Each number is 500 + 50 x the weight over its row's rms, rounded and kept within 0 to 999. Layers, rows and columns count from 0. Numbers have three digits each. The size before them is the row's rms in percent of the matrix's.

# up: layer 5 MLP up, 1536x384, rms 0.105, rows 604-639, columns 0-191
# down: layer 5 MLP down (transposed), 1536x384, rms 0.0921, rows 604-639, columns 0-191
up604 106:460586439449507542494457453486492569455487479528485536437568442435521458450482452546430590527476572469595520585553446384619581468487375495531505556450521464419422535453493412600558512570440534462532383544566483493557492462492474582554501564543555528526523412502491519463537478564593452583429463536507383528541510494509458506497469531583524583372576528443472417555617441480631507462468527530470488506438520556487502473566459558457527553524463420510539493475523467506451620505552432457550493530465440506558511507467546482510496514509516496474502441581530587507559542497525472398
down604 091:516495517539514482541475442465434524538492531528466434573455585523584412581435595480482524448455523541507501462499441421416438492538572595548457576490528550440616451527467550459497517550518485479542489441423545505453491548548501434459513517413429446415462496554516523500449505610373480456495471459526560442517534480418446487427534544438574567497518469515495490516532526505457513515524535546514592601430526556476443505577424418498402515483505519553539565589531512489534478484481541523520558484558505566462626477561501535447401575431540422472552480488454521431593447537436481535
up605 093:517534549481440424531503484388432545570416539503520475435479509450527471472500508451387533460503500523369438491514459525473509462429482484495495362546519476563418549504541488503497443489491675417470443511468419439539545463513588492554511569531461492495493468521506447547485517424415423481576528433472478514530477578491517498439455504472519480461532478503600476478583473502438594512561461605482456474454528468547509534495546392543471449547501562538454516528582484517463408496530496467419455505418510495560606476571448490506490560622485512545564540564573531556538517511538444536
down605 106:574550517450506473446472460466572504525572518444515479542535488578506586522509468497457535496610508524468476448508437491466579416404554434484569414458548495509554519419539476376578493476393566428504494531553452532540500485499547467650498566570510535515623519482505523505481521554552534512435472538486502559513490524501499578504553498524448490474471546382464457596552522511478460502481558561534505545562566473543462465463471428542544519584514505472507440487398537577497464497568482501485528577502549494534507473527523429501461510505550450480475541598553541519569522533550512472
up606 097:526503454528530547534522561644471543604505566527547519537548539475521622531539509458552491499409411508472497451585527513465421517531506582456487596490510510519456514522509533470502475575522405548449543460528503499498432499612409563450452481571444560578459480479464526479481572526500466534545517488563514501423453540544591532459517597520393447551505521491478511472490441474477510505423490543485472493530469448462462469546569429599543508471497534468458490474569406431522581495434485520504405421532500532568425445458502425549433485501418557437524525553407512551457542514454526490
down606 101:468443617536565393537468491635419493601505377499597499502471495588532547479463504509451542459535507485459524487502513550484633459539421505556460526466505496443533436548441533372499488521398487502508408500444528493560538467508540541527548455534512582450511470530493523391574507573486406549516514530467422466435514521552542482487504497513480514480489518476468499544461450503540490508494523527481477561489456416461413536459480510477540469523525506479475484412487531437527493435561561666478477478391550493529493492510448437488515461528467463500448397444464515433594505469549466438
up607 101:550431507526494451465457546471523495465514578474404533485569547513513492424485504454461457561523527465487573488524518546469460493484456571487500513621496531476481525499461487548551518495548485580541423498508438488546594507533474493522460506552394524564556581421517477551519446490507596464672460464492476490583432543513530460533563465567503539485627485597523494506538506435390421507558495501465675522465495476431469555488525491514453390560447480519623585499464510484503461498455552493515462549317510468402570482489483494625540408423522370507497587479509558473485515463482529547
down607 097:538520469439483531469502478510461470547546563402463533468517419561541472433423497503483465380502485581447499525495556466425454466463416482490437501509516473598467547545448578551502502448430475494482515465524539550553493554478502529440432493535486508511525484434512555548519579422511524409480509520468493540529541518487513535576570450502521557444502471523482557510460535539514388542473535382471465589502506504489420425503461453455547477484443446457520557511443481563516505523470433489545474446444518488562501461458569471546444451485463496478464419503431449561498502497471502529
up608 109:489577513537515425483424491475410530630538526520460434486448517528456551594527456523568473508371564506491555423440502443552441478573501478433468527587551477506533544573514370484487462561462486504533472493523526442481400542622436496495532570581359556491552599417554487543581495521599505519451514482492405555484493450464572484484488529580570469506567548526557598442481519495516452565456530478473478528426519465549523478514402462456522484576501460444496555553460475515478461526558491484436490528545532443584493440501575497455465503531495618452649445443500508491518481482591481446
down608 101:438430508449522505520451412444469529471618545550556458518491518525445518605561447496477520503574526530486527503458497523448530503506554485413546448506469470487497415474406523492558496436490617544518642419439561494502566489463493494462506529506456530546496590492519453592530433499540517602517435440458411432463524489512387512491532454525512405479535506532541530414521479481403540581473448458584567443506499459419595548510504551361504421469518533530483563564424539536556525555431509605540519543526539547461398495425501548475477568542456522521560458462518490571517454464466457484
up609 096:461492466520534483539611452499488495418516478428443512487492536367517476529478410470559479528524507468461491532514432510474634542534468430520590527414439570526584399536439459485408536542534577425506548516512455510460513555488482469516567512509451448402456542519513519541550493543479444557481509463543523495487489551493519502564472401564486493509529509548484572473555476500493479510464567460533495548509601542544508503484510541538490556537445433510492469493461581554528574521469464446476556443456553488422431459524407448465502333480537524440484486619493517401431390503396480501
down609 091:518391456517408486508492513423536508455559506554575509454549548466487433512517461521530530459568441434518478468450479570512474441534532476537469600496453574505545544533493497538449453445487488535466535439504396598489439376475436490484352525567488497503478434544451526407553497530444483504549359602475631543351543536482484537468544520557451477472425472504492511559497483437474478520642434507462556409511556453546534436539466504550489490557499472504422544536439485527547492551521509554505518504376501480563501557474551447605514605550571480510511483508526473540534521454497490486
up610 112:508503591484523515462456577463501473570455374504528510477541395558487588510502589530467482447492465540495387468460456499465435464546453468533534460533550549509548584537542508542488548473491459482527548494454415480539372518457590557576337567543514530462616404480550512512589489401447509435426537466543572349481524467418542516485474499492562475480456483494505559440478560567416513401505555520470454579479481418506572511509528470435568556439377527510454591514543522593495550447488533467470488523551382491498511557472415482467420519507502508487475531468544490522514435446434498442
down610 125:564425506391488424546417596523470448513542529464501461550511402541492542445484455441510583466504521474536522526527497551466609550529533466455571566557449404472475564475489534453440455423520507449502536542506450445547437482536538527463496541420546471480478449527484591506530461486561479532534535489546470554448605508463519524482441501479499535497451485571492371460491534496524523515487486474490443477486484482417505518450545533398486522530455550502556485498539525602521477524536463572429469465535621507511518538365555492439400543545502568509557479561555451505503488534439460556
up611 113:425440559417433536486526459446419490491560435493469519500423475508539509476510537523582545566437492508538569542461510439510490549495475495518552498514424597553405484454442429488465520499455503516459490507487553495471498532481508476364511474479554447565557503541608518546457470490488567639606521478532520500550484555457541544462433437500579560501430508587489522455560496525485541516418427525541465510499513537552600554486337511514586477505490542500466566459536466482460479534556493494491534483519478437499495479471512500557508502609466511508501557386522462597546528532551508386
down611 128:463510544505392542493500465409439514472486464575556583449524475453484460466520507556582527535443440487452640515482534490562456465535435509458474461486478535505377521493469422416563509491535590549471516459481526561468567474464534477433503435422591550519478482430530435464465409497521460578538543489517439437491465499557551543499513474473483596562477396494516472477501580477617584500495529495498435531498480526535524585480463452508541502523562468432565595430496447481492484542508475486475477532539434376494503483498519597451524490520559432492476519479553477441484555422492458437
up612 098:515522427568473559534490463514486571553461544498531524452501551507478467448494373575518447481593457453491508544497473494512498544532496445494475498511490435548466468553603563557487500493458496521473506484494578516514546510570501521562484530356480431568382480544450449590472529625459559497504496474577489512498528578467529537490500550579538497498468536519465516479424451476476532503497501520535472489474517466522495542473537451465550543489443516406522602536356552483508545534508582575461515490489502583481563487493527559562440502514467443630535469409421465395543453449445506560
down612 091:532458466358584477449500572509551375572479587486529562551507462500517570522463524439538474565536627549534580506577517483489600581543448501550519511458532532507524423443529413526491532466455559552557543516599487386409542505572523466455636466475605509404523471426487509457452561371438568516527528438561494413479521477521457487516429514474472463458476467596584589430473440527533532500515521506560513483532456489576531464482465476499465527509526501530466426435559464452477519468520495587522400462546477504528528530489463486471535439439517565527459501627462421522430516401522505482
up613 097:493475477515503443517467537529437523524504523551527563466497483430469558458461549437535486495547496430602381502457510570466512497504573485560465478537508460543525515494589533526443462545521487550414539480501495555509508405435580545479529489531485439565557539427487506505441530447498552493540525521581545501488466524427450494396494394408595526480426495441496444463440544594399546521562569484361455475495521517560423506455567528530521513502558502462482496545494539502505491515446619501458445515503538538437532425513573490536545472605513483548527455467560464484494531560515492524
down613 096:558503474437481393567514559412503491560431435431477603470407458570556512547602551439531521527437511526550483545492512483485416520514441495563531488480567552435484510484546388596495504564485546504477509489566442546454469593577538530453480475555605515519392531525523447551539457530565461519527441532542504392478486410489514503414474624517476399533514462540408597571509550551501581492486404527578453483498458505469503503490496538568518431459397469547366475536464487524558492484561496508537538551430393517498530521540480552488497466486535514500533470478507568437519507439442540525
up614 108:564576516659473417534485519463478607450436527559627588556571414499467479496505556543512511436628484426530463484463542441480445503531554458537455474575489469573487540557498589485447436503432464450424552542475445570503550521498461478510531409554501438533631490507564498465492460525474487450518452474509505521468469553513488541442492393463518542496538510441586469531617445452515490459448526547494473511509466422512521509511628543379577562565557470463334516588540443568500535481442566449519534535574526447480572550501496529370502490515501536515541516479566547474472464523482584506
down614 109:462529548505444509494430590427487464535449534429575476511445451472636485512480523548557460527500511456482482394469453517553439546519538527478590534487531480420547517487394476515497542477486529455561476524434552430539548542410547459455528518587454517475560520463519500469483514517462429496540493536496454494454489520496448505527410456550398476544502518407462478463518452536534522551456548421478522477545543483434521512535494439427566617485460468647538410468518581520532472507508618514486449483513513541421409460430465417526461528538526584472446518542542506554482554556470438449
up615 093:517597550454444535416494552463536519528533445523506386537406484517491423513534448558481563527581554496439540530459491605435440407463516480491481500607464571373513530491466414526404440539537431515462408454474445459558557468489483486593486501559476557515503465567537505495513542501548485540569586494444521448601537525560548474556501483482447469458448523545526493436436477475519524465532514500519511459423592494464580585460550501537550533466473523450598473540515470463471586513503440517542499604534455494538524503468476504422479510473644470477525535553481597481520434476472532585
down615 094:527477438549516585504495532455543481496449510575502522472539482463575566495456569446543453461466437494575481508582461433553544656473450500512506500477510371569453456455541589472526472478485483536563592549512453519575479462512460503502553545610492466496472455511439514451496483547513511489340500454429484558444474412476503494445518470552461524491574481493481537518553522465459418531496502610611512509563433546512413397435570541417561557490511535540507571507536555552537484564499518418503492492545447440500465521537471482495402533462560548485535550416534414568520459534582431455
up616 089:509544491491525484505499581376472470507469418555592648468501462407505540468529496515550457534491412478532587489482430565498617408514504536480496465585402538500399479504532428466527481447488561471507407449493443505446498538481535523457551512464448523530563541492475516507477501447493443488520541538445440464470494474505556494655524510527436460525473438541474516479441527645507525488462549497579521450539522461430461569572518522546519497465439413474496582485425485384452519576509427501511503517410507498513418579503566465514516501483488584500463551509537554562518441504400546481
down616 095:530555457446468505474495475524479572436529490457559548556485536554539592480508384440445485537532486450593511526435449482487560588587488591507512457341436467530400483497496523530561451535443443485511499477544564513542492470477503453567461445476497496486440473498567478395467554503529511470544508474518428543592513491443461475480486508455527504509491508519524361499552527547524548498435445454459492490512514503507563442385401456536382535541466474580478535479547397502549506449519495551560543518460540512518437439570421465401531544475520539529551363457524469480566551528479502476
up617 108:477432538491529507433483438487423453464538485488529466477449543485542457485540598519508554531522557524501531552504475448470502500556538537506413476460473501451486566609488464469507444413449475470441444418441510426456442507514484533486497507420465480491596527494524561479472587642462468549503545408506435599531501436559484515526440430563559478513442510499491443411477463439546555542449548447486497412519629466497538487507534444356439558524531435431509497494542512402436445469462482529492491518522479491553509558488444503474510607448365517465507645517450478634457476540471473419
down617 108:577421427501527546440538506447470453451495472445530483458468536516529519589499514494454561570468448505472595516519479383540427483504535484501540488486562457516450443515624410551503571502553489536482486517549506422529389503497367542486462463527498434436459576483448446561441539510471443531473436413481489591538511513559541413428466401444538430491465488481537508546531562445482543507529422485503570487449505488528517542520503437409472524627489432548394515471433451474529590395390583454551541576504526512464501568496488536536524576529457461420540488512539529594486482588453468522
up618 119:457544472490566402528440551579482493547529430514602556569506580534460509563554525516561491475493535578533470545473546487538509428529457556483519488523424418523533455519429499533636493551445507561484517530411464478501513456450496492468580551469505458495485424521391411598538488480552486479530430450499462466447399466518560505475557448432517513490462481369425514534524469557414528425429552510481527503475510482475571458377501456501581443461528517397485571427507482527603481446517488451543457530450541504554438527591568429469430484549411468547471483491409443471565414573504540517
down618 092:597485569491570580409516432495486488462498534522582483609465540594531480570419472510435451476517484508508551536485508431567524594445491516612469509603488592537528473445394484481408415405498501406570432489581516476447470504490461536557472518488568545469563570495586484500580439503521475544481548476509496435429611555456434475538536474483443438485483520482457490474443513529549530467583458529447535543591403442546558415628495486559395552515423490518554328536511560578566519482497409603491504559413542467501507539537553429466566496450424453478497513394642394534504466563487501502
up619 098:543636427487545444471487401495509464512549479418469505484388552489551485483496502494480452594512551457526593507530538461578451527439517519592580501591448481579480459502519460482507470366586492605499474425530507518541535612562523545452422419492465432532522449485467472441531568462461438441534461458536529468486527399522456517523469562581528580611414445497428547414499515543471493336480567430490481488483465488541532438524527546585558345498624478485534473536642558487540449411552517389516494478471484505517571450471507427552591484552501497389517518517556520470540531555581518525
down619 096:527479457457494497505489439516490427509543510492429401553645584515525493540485520520428452479540524533380406559499413518561542445523493482461487554521568488454474549420583493493538500493491521469470485468481525421443449552498567526394511448524458471422558502487483521499523499496503487469538464406563413539496571550511413417454585552462552465527484517511505560479492578513491541460466555440473448467474469477519567536426528454532471546439470552568475501517504582539528561496525486451596525505430479526536514527531542494442490516535492479517503436506447477398515493567521599479
up620 108:515463411491466626488471537468589549480463522419543492467488415543448545507541499491486491527462637468485490525466443446487480491505533508485442502420425534356459499495505419437493436446507427641550502477526487482477547478456482573501480464635454568475433550464477482466507506473599489416508429485523536478381501497489544564447527535447484444593471463536533498479388514523456551492533508500480512545555571422449488607474573478582580525626443568487501604496464542519486573467494512519523502466510586429427433381455512565498485499385568502494650515425491540587543585519467507556
down620 098:521528437564442493466481504604441446388662548482409480561451544517618581467449479602559498507563499521545451548464505490433417540514456501507473473524543452589574502543496436483493506484489585361466478487509568491539496440467522438508548560445485565537555480474512488460491535539634488481503506531455459501501569568564451478473547537516411499422568520470517561597417510476470453464511557504511466552522522580507567430520512471516467462415374375501465462469523474495541536514515500507481516636372569533494508571506427589466497567556462549530538438491487468484555510543494493461
up621 097:465416518512578472528532354477473569498479538473514501456539472526496459534503599509503391417487491477452602597500530531545447478454493401520586438439474479519546497440510501450478527516516395464556488538479419544539538442503520523493387449453427546483476484466507579431478524433479473367473483443517453567471508454458397507528546451590472544506489544438522548430530377576513383467493505591517484428496494457494474578553550536547493502639406458509495470408517455531530504491418470390477432478545572471482527452563467585482468521516459508533488583573565521523497596439514501458
down621 105:421505448447586421587462458500508487551462523415537519518550484424481466511517468407605503515534498496474556517498470528619517461413581504472495454492457540475541492443523468510464520488467371569454522512541538365544517589448496501465543489489551526473540425555527457427485489509486520441455562502497535561540500463491527495445360480515467503504513477456453562479482495561506519455512543603467585551542437471492577536505516427458335461411427586453520562522523522451423460472591350441520471488459459457474460627554530577497515478477567483529456555580486359486474473491498536542
up622 103:586499487484531489529527565507414403503597431501529481438570509463556506500491545475473539529496553453523406548491528585465461506464519450384479457533444503486529431558442549547441473445561536456532510453471560452435535460463522509457583450488545488494503572507581387481497526480548595508567503470528456440603493562588494535612472469490466583473560495520577430509554535567583539489484470462434443559432520543498510476578491482530536459496549493461458416556471543434482523469514565483578499540513564530467581449504493418531450534532520500483496544489529488577442545443470563499
down622 089:439498503448547505517501512527486531515464589435485437598519455610522544509507436465558503451573490482409498551477493591595532544505640555544452506564554493571498524524505589551538455474497518471583490452524494545538480410443516496456480480492524615498546547405462565462554548521482482468495541556532573536471491523531466501558499428532566497528491560494533504513554427464537461503532526434407539549532474440482549535410432425409487517616464615504499429469577472465581531559463472607437477463579522533502453561549492511518446586484612482544527426466474475540421459519457531564
up623 105:532549487522492455378531498462473440483492542521534493437493506523499542462463568479512490444576470568533464473603447508526504455529463532574456473493461481418448497474517514500578443519512486535457368516523409481564464490505449579588465459514502508569485541481445535474403370479466521558425563511472555460505440552495421460635462537497576518394485485506402554497406412451474565561490483447379519403468503549536482527444509563643493504470518451499478500503486388464441570510482549534482540537520500399498517477474479487546373549646416454470511550414466515532494539473583557626
down623 087:535407496540487523486439579485543466551523476559589494452526428512526558476519400477510513461517522557536501447497578463568480507553575494505549589391548495519523552493498460503458513475497580579601459510542510471412518478519353581454518443479491566487489472534518567467499519487382538446476586447541467441499495495522537449564494476453511403561474512519485536524471421542527424573541655446504460567503442509478474533465408474444400555471514538514510456464524441510491554437474537618518483474502494553563515450476484578496440591495582481502496510499533397441547459552522498533
up624 104:517510516474483456445484437546530523427529472432462474429404501566613488434460579520452483488529503549530586495540452456458469443512409594512527531549456531477540514557571505540560466517550448490460451493462454440511522500534384448457544386487540532540539548516596460520402524421532565422477461567483448434491454618559498501524483487599468474452603495568416419595606520494525532481543597473564472444452464540544445556534464526523503457472540459629481507394470395477410521624463464505554557487488537431465493473553451500517492456470562440451580495502474519437587522442472476476
down624 105:504522476370539515445533470538482512445438456415543483593500507504561471470478452515537508355508511541569572463479540465531524463509494542539511446454524548538443529513557493553617423491433479483480419379496483367429423478526465494501462502499459562581510507534527448432543438517525445501554460479492443612461495544486404462494486508499555488499577483591473522569493517523448481571524453479515496567570451484516488555522501523463508454506488459540534520526464487517510495507532459462539563511465499481457504456335462513536429457574634567502528454516504579575442432450468514465
up625 105:468434488539452609425556474529431468511616468448586440540439441505454517476454519460450425509494504459569512470476500474543485544565454502524489476509453523552463561533553383493558508541432504529451510546444448467579398502542517532479578543587547508530531532529521425521529482477566553542456512512523511488524508474506556572468449445477525516544519501498464418554488540398472561451578427442525521510398565474517456522542461502512527556559666522501403450380516453494587498575486491472585493565429509443523483499541539489469447420455623455403420520428517532595490495489459528592
down625 103:487543546429435547510477504465491471350439492468536479423438442498554507527505480452546423448522477501472459597483460519462620548503536527520493535445488581383488458564456526509492599449542493504524554482421486432407501515507588530523502534447419528448532590451563373528472516546504544478567499445506495502483459426436485465432484538515458447396452443511478486430488558567475527446490546547548515537519517543492503555526481514545469406595449509516494431497589497465491471508500628551486462518515480510472527425454522531517488475477476538577460471523488436464512412621476491465
up626 095:499517505547423549441538451490492476572529477481483488586475451420422504447581499576457466391395459444629470495459508491462467552537463502562495466506524535519403495460532544415437489475471485543532522543457525505550571511409525481487463441464398455446504525426487492443468479558510522512497506480475533438532409543468589448496522452485510533516581416497532452448436559570374511500420572521487519476580509455488486514528486446586572495507554566331438487486556579522474453524547500430473540491452595571560513612529415419471525478474524460522424543525524479478488576534578488511
down626 100:511532484437531562435527437532496473508550529538514532560552487417437398476591454421504582461492511459514497468502473512533591528577494460480515492514507493497474521500538516464403489531453564553479581552493535482477516412518514505405459430482626594421521500424447474459504604496527429425505503534529399435607510401459398516486439442478486535402486459533557465476551584568516458451452456478460559450527526550548480459525336559485621517488534484504454542548580502459541438492512494509531490484408500519502417512514477551475576570509572556546556480423520536556512561558493421500
up627 087:485410435579509452438444550573510571467454522473600540517500494414505470451449502534470534471464550534447480472439457491507508371433495606473529458526469431591467512436554537478595460387534575497476449508471464396562511505439534455420468490434482590474432473543488528449463559535612481463535549460513445459535518534513539480442512517492469505589505492497513452484573474508516495518486545533546519490439537501500487514446515494490546536507537530517567439426449492400467468470390433531514616540532471458555497517576542455506468512422475444512442497409492513583547500436525511473
down627 104:481497531454465497501544599432470530425461441470529529453470551538421546502451430431548505516497478475510445513533443536458517460569430601448525441520496525542451424459477509454530456408502459443444535528518479506536507398484547465445556515494525489519424446459645472496549479552516533504528539440434476454495541483498468413498518563585529478536526520401522467456523471488564453491542510515563422621537471516587532552510451494488408460422403496460491470507503474530445550439545421457476499468421489469521542422601529446480519503443427535556544386544522502541473485490536409399
up628 101:495471498566532564525507528501493628474517437470485576517528459512556404490483596440515502575480479520575494446456431586511573436507478511455463618520517517526387592451512486366546521399545629497543477449397525498521433419524543433462483550456470544378496412429457523538436596511408580435493437419534479461521564535481532434482509516486431477482585529433543521576496429494545505589482443470510459459422495379592446584426479433500497481510424480481481496531500485414466415491463476496453476504507550511441578421504563430509542551527518501489555443473520492387505527446549506469
down628 096:442500514563543584523395447565539482512521450532513430547458494560575476481593452452476572493483579508506524470547432527550456473499518531483514579463518461482392556422538514528531534486534440404554515527524538413543480508464475512520475439469541409531516519475520424509518452530516527403536463495465531452416504520488491380572522520398567379463498479479503428503545473510522476488494473511563612496456505449457490490516550482451429475557348498583518534537589520529573575609480513577564426463503588589528568434444608466409453525510536444548471466464485482452526452583511540526
up629 099:611503517578492463555510481569520552535541519512579435417453537477547467548426458572520521477388528526476585499497501462618456525534552485400556477615461500582441474456485481565444439422497526485430510473520524494456502530432429431484435455394442512610474498490480564567484546490501465437489444516506536486406441416485466480552468556511535516492460513583580476462508511532528511507544409560448531425495419448527617503531471472496540449441560491535427536511456508506470467571430443436430531536521443503482421497504483510381518536538542480436501571526507556532535477523493493458
down629 103:496527544538490446532572548418482478481441482499393468503478511510567489446395529468491545525491585398459530478488459506516576484481531561511543550534471619452488551543483412414524511498466377537467510545478502490464448523569643575560461537510569566485540490477514470547491504446530470474437536442583509450433519552442488455518474403479428524513502520490506556468502490379515511553566492588582402511594547506532517487578545508480536512473445461621590488544508540528507485509498580555485508550383450557545520527521445428480530532600491552515459476566414493461449521495525504499
up630 102:512487494526494558544474467492493481416533540480516583426510535674488425397483538495537493499488499459472497461473429466494499541589493478602488462417518520532485493505511515433444450514496476460503575533562487499560452438513451391553447521427653541509497608527528510487515506518468581498410442591427472534503503546508514465458516491458499502558544489542522551540526548516359485491584498518554482366625491443495579492457452478439527523447462503555422515449462521490517496456540526517514536490464554489542504514542524451447593571536543508551595599511506423557550506388468548437
down630 099:447504532522517489596415554578540478456587511550444463435431481514438481444476427392430531544534627425551495519503575438512497462533595476368521507527486476465482541429490608461524356537420385507479451547526564594504425530561492514588406524575554430487465482463495443486570463497536514506514559473436444461465441422493493571519625430468477487517549426459437517489508568506517442567529513551444533518561463458456524503464384578554455514527549514528532556439481457510472421483578499510474510538443457501478534507514497487517487487574574482564524586460516458499503525485533495360
up631 106:566468443582465484564466545477413473457451589447465534504539517447557581520404553529541412493560458466489532565598438548479597464518470481523453522445520480536518572461545531476595520444488474510434521464492602551452519568464497481507525510450453481521517538569367470423504512436480600469455466516445520482534588524464552416513512538448551591516525516562429428429456588462458440477543488552549466448530471500500432538473544489476459508412468472530491598468329516608529504546516577519550511505504516526526476613437552442430428556511514475543474515545435370539473531509539537531
down631 101:436556520481416490520510555509487454546472554406507553510497505425483439479514455459493424527512485459510515500498520545512468454497555536510483551534572566488601517465504470528452471518489527526535546462512521529510525401500539538373556528477478540598526475531404509557537612533505571489425525511479553557502440543526486525486575405505531503484457529515490521522570558559514441583459437585461480570481507484471509489477427413418482584485487481561600593541434508449538579460561509455521547452458501478539563504529569456494473559480499536518702535498469495468507504519430383510
up632 108:436504473425492619566494526492450449407530593524416424497479449471432521473512529428483497554439553535441508492480382437487484544477450441502496507556532423514385462428535484484427540429554533539422478447550546443545535506519564378483466534494419425524427546540499500500539494480514419520398469501425570443462546509591444493456515597417637537504500497415494436460563478505519451467442525586566423514539551536547578493569519456583549513488539374493550473512610450489511517471510572473496481498542519427509473505508504490633495474528520411499613410353456533576527493476484560528
down632 102:548541458589491476542489487504420546479547504606498508477399558495490505498566463450519541465438486559513520550518481543490488460483504474503490457496438467466562507458448459530373448494554602435531485411568432413626487431474555503495458581489515496490550470449398541411532582559487462522529549516490424456490585513429464500530554415501453488519506538490562501516480478532465467405540398516541488539521497489491525464469515471476499387461506579445468548409612493556549487551451508544538541472487517451633460441587554416434483479508582447520510420620490504451500501486604513542
up633 104:466536563499462394536457453468476540462347504495404499447437600495494471474418511548578583534451465531409459466589516552518614472573542534536571504607548573507457502461483395486422488460464492419526451526538554438558570535530538453443456463519532464515444593442450436522480441515481505513502474444523522466462483572473507526476511484436462563602563424470482521545462590507458572407457556524615489460513543461461386522563491393503507489494523517540540496504424533576520557510465427515481562550500580493515516493420565450488544497605462519501535497522542573410513511449468521470
down633 101:492478478536527552487502372506588607482506478452538563465429495429549502584589527500526526563451394418501525419446477464713468539467520473472555495513479458524483484492457597527414510407509549542520415561489512539469500515531552499494514538480560540475515531460490509582481480490506520574484445424494459571435545552474499487407545534466445485450486596512493434469440433473411499579522452472462470453483562493532511477341491430528511467515511505484529572518563503484541550489478511496492536440400492534445475524392491592519474539497516535502506584556576466417511482521447491474
up634 101:459428353565510536478526488397502582464489542541555539529485531651477559464376429437480564548542563578373488463504476447531475590539458511517573473466429509499475487504544439450513499484542479414473516602589586591547527480466480531481569405554468481519497492571454490472476578495504537458494456377536513518584505493488569529524542424515517411617559468405491502533554545440492479494539457595503464492488536548523472577598395419573483525588496605569533455507481547497411586509487424517568552512497537396503557511519426417520588479482546520482594473482537411433419575508555502419
down634 095:600474549458568528507537510481506568544536434504502546573522545536415529518464497469489528471533571521495492467519565566513456500469478493516505519554566567483417568496417451481486531485513451507535543599633447528443595413492502528453514484555595565585462503500508454459497511554484597486519519473543496488566554429448498555453495472463396492364529487480469476434567483479561536486507527480509499553507534490535509487588468481522478480598470520567441476467501507456491436459493450512505313461522485591442584511495472622549537597520473538465510419540534512566584505397504429450
up635 099:505458524559478526412497521492457504430488534440423517582555520532452382491560441452535504418554579463439476425439545464494511487475579500558582450481514511427474454502591579527500439437533505595454402464460493479522502483468518455561539421453530463470557515503506546519502546496420602467557484483566499492434510535494631451463547512449508459493632493492537425576524562485550600577546480437546469482471579490535474454459496552531501480512461503413491538546548449501498472515559501583511502529510516515499497492509479509453610463469455476448507523434505517507501492485610456374
down635 100:572514537490476476538480478464461523493520489483530473558419535557565410534502539474569485535518493499510484435445533577506539496609465477454586381510506499600517455563536527398436578418551459522519573489496475454467529506487554584482576471504447424494501490517510479479439532538504516468467502576523508495546425526557459417417463490467597543567632492499518514509485431523493395546511527538440448500522441506538582604516529452450558450502429466468481495502492506464431511410536598474475557535537396446537490437564396493543520579486536453454445433496565528499567501527536484471
up636 111:503514480518512521489592489446447505429508471509467488525510496458573506567461466579468531423482495451439396487538489594400463437484460514486445551421565454501543461431488451495475382507533513531507521490526523559503512543487499459417370437463529409503423525362525564464501490464571520423481475421589509525508564390446458633584491529523486435503494491535522470498397489576498598517503482581473451472475558423323511503542464505531534483558441538474468603516442425490585510529508474519509523452462526483495504495559482556569520483583581588460488489500570513565505603536549548599
down636 098:547474517444582646483490615556544520533488514498529505539514605432581500584492590428520634505519533508391492554439532562700463530463566471538529435447506437516512440561576480565521546462532581516486402450450528482542457528442472549445576494527497529571478444534514538474514476481398499520501480453463474522497549419538594483438568519559548457502439482564559511509433476506513487456448560569474572565476473496456462542463520487519480509496540460453509516528553496527458530561531505497459533541549533526557507495394528486538500527535504489552466495479425461494476553510526527513
up637 109:486570573523401473525505495486527519409456516470578493427579519457545605534461544581565651438496492510523489465549475477517548482438504459551523388488489510417526519567582479487542502460458481461434512411543470612548494493481504550463460419458410489447487492515451423526416486510552449429551464450548524515434474471508475406487488553557480429470492475433571521533555574484490484563480409535562451507563546520482458518488680344523516522482509590538500486447544516510431597493453511467484455484521596538491483541494554518518412489510579507532499417506379489527505548431458474523
down637 106:497537555445433494532512490534584526521429517413440543520532547534402500504474470525457558481521500516478470512530499589393480551445592550469489556490620475439496524579532435616500510496461426470503412513474503525509520526412478567471480522464528445515407467521367465471530547411558515477427499473536552538459444557459532411487495475495509558500575504525456475477509554488477507470615514433453579434582494476579529505528528463504445473482498573474571517532543476475526521463417537589478455543538525580501508580503515478536428434572537511502535445507551508560477493523505474410
up638 099:555464542512529479497502492458470582521456472528401517460526598461460471487505496465433501466491512482495497548404466526573586410509601536534472491440501538660496577489413490500595530533395431494514519532413551511476524586534513487432517526572523482503437563506427448530475367445482586529570548469472520452534449498511477491453538455489508512539493468516501489553578559432473456403502543483608505489503426486563420479463559577365464566508495489478503536544597468547497535482483460471509522468503531487530474408521420487538509534461495559476523485552504471483476482508519522538
down638 094:411471406487460501515442464512472453506536486545489489552464530487478469462559541520372448445503525427513522480477592460519556446577468552440553503451531569579540548496574516504434527434505538476521545609463400478444436505475590455563452486486446528528496464517511482405545543495473464467493552589425582488447556429486426483459357548412509445405528509523461446579481492455480550473469577427586563504670511499442549416532474532540481519526447459553510445522442480470458520519524621606413500492536513405509402407558509489406482594447562551528452517522537515476495482482462567563
up639 087:474454421535477510381593490545558552550517421490524462501424448543406588489525441500538460627432383471411467486376397594519501541478470428595523546596492498422566503473536506480620440502449552478465445512482419524433422512529441544502512561533569479531473466620524467467515518487444432572525530582524540554443540428469450576473435532461558454395575511507481546460489458522535557496484468524503475536470490533482479488531467513454522471506460581546451476489498536584507461531517551581522461603520482540528434516404652543519510552392445414499495445526503566423483509462576419437
down639 088:494502489586516531518480539491492434474462470466509516563595487477499468504547495485503528406510519542535500487508545501449447553424520537443425578373463548623596544515518532524455520574577532458500517562489601413558474464530509485554459393575448490555501583532572576451459544583531456618449486575521588481514592460565558420425611492605492379511500483550541446489454457470497490510394580566538533481508527474393539454511511583529465533490545555612497510465468425415435452480525487484460524473508585485573560504534445509549530459506555548495458609477459523431443595534448464540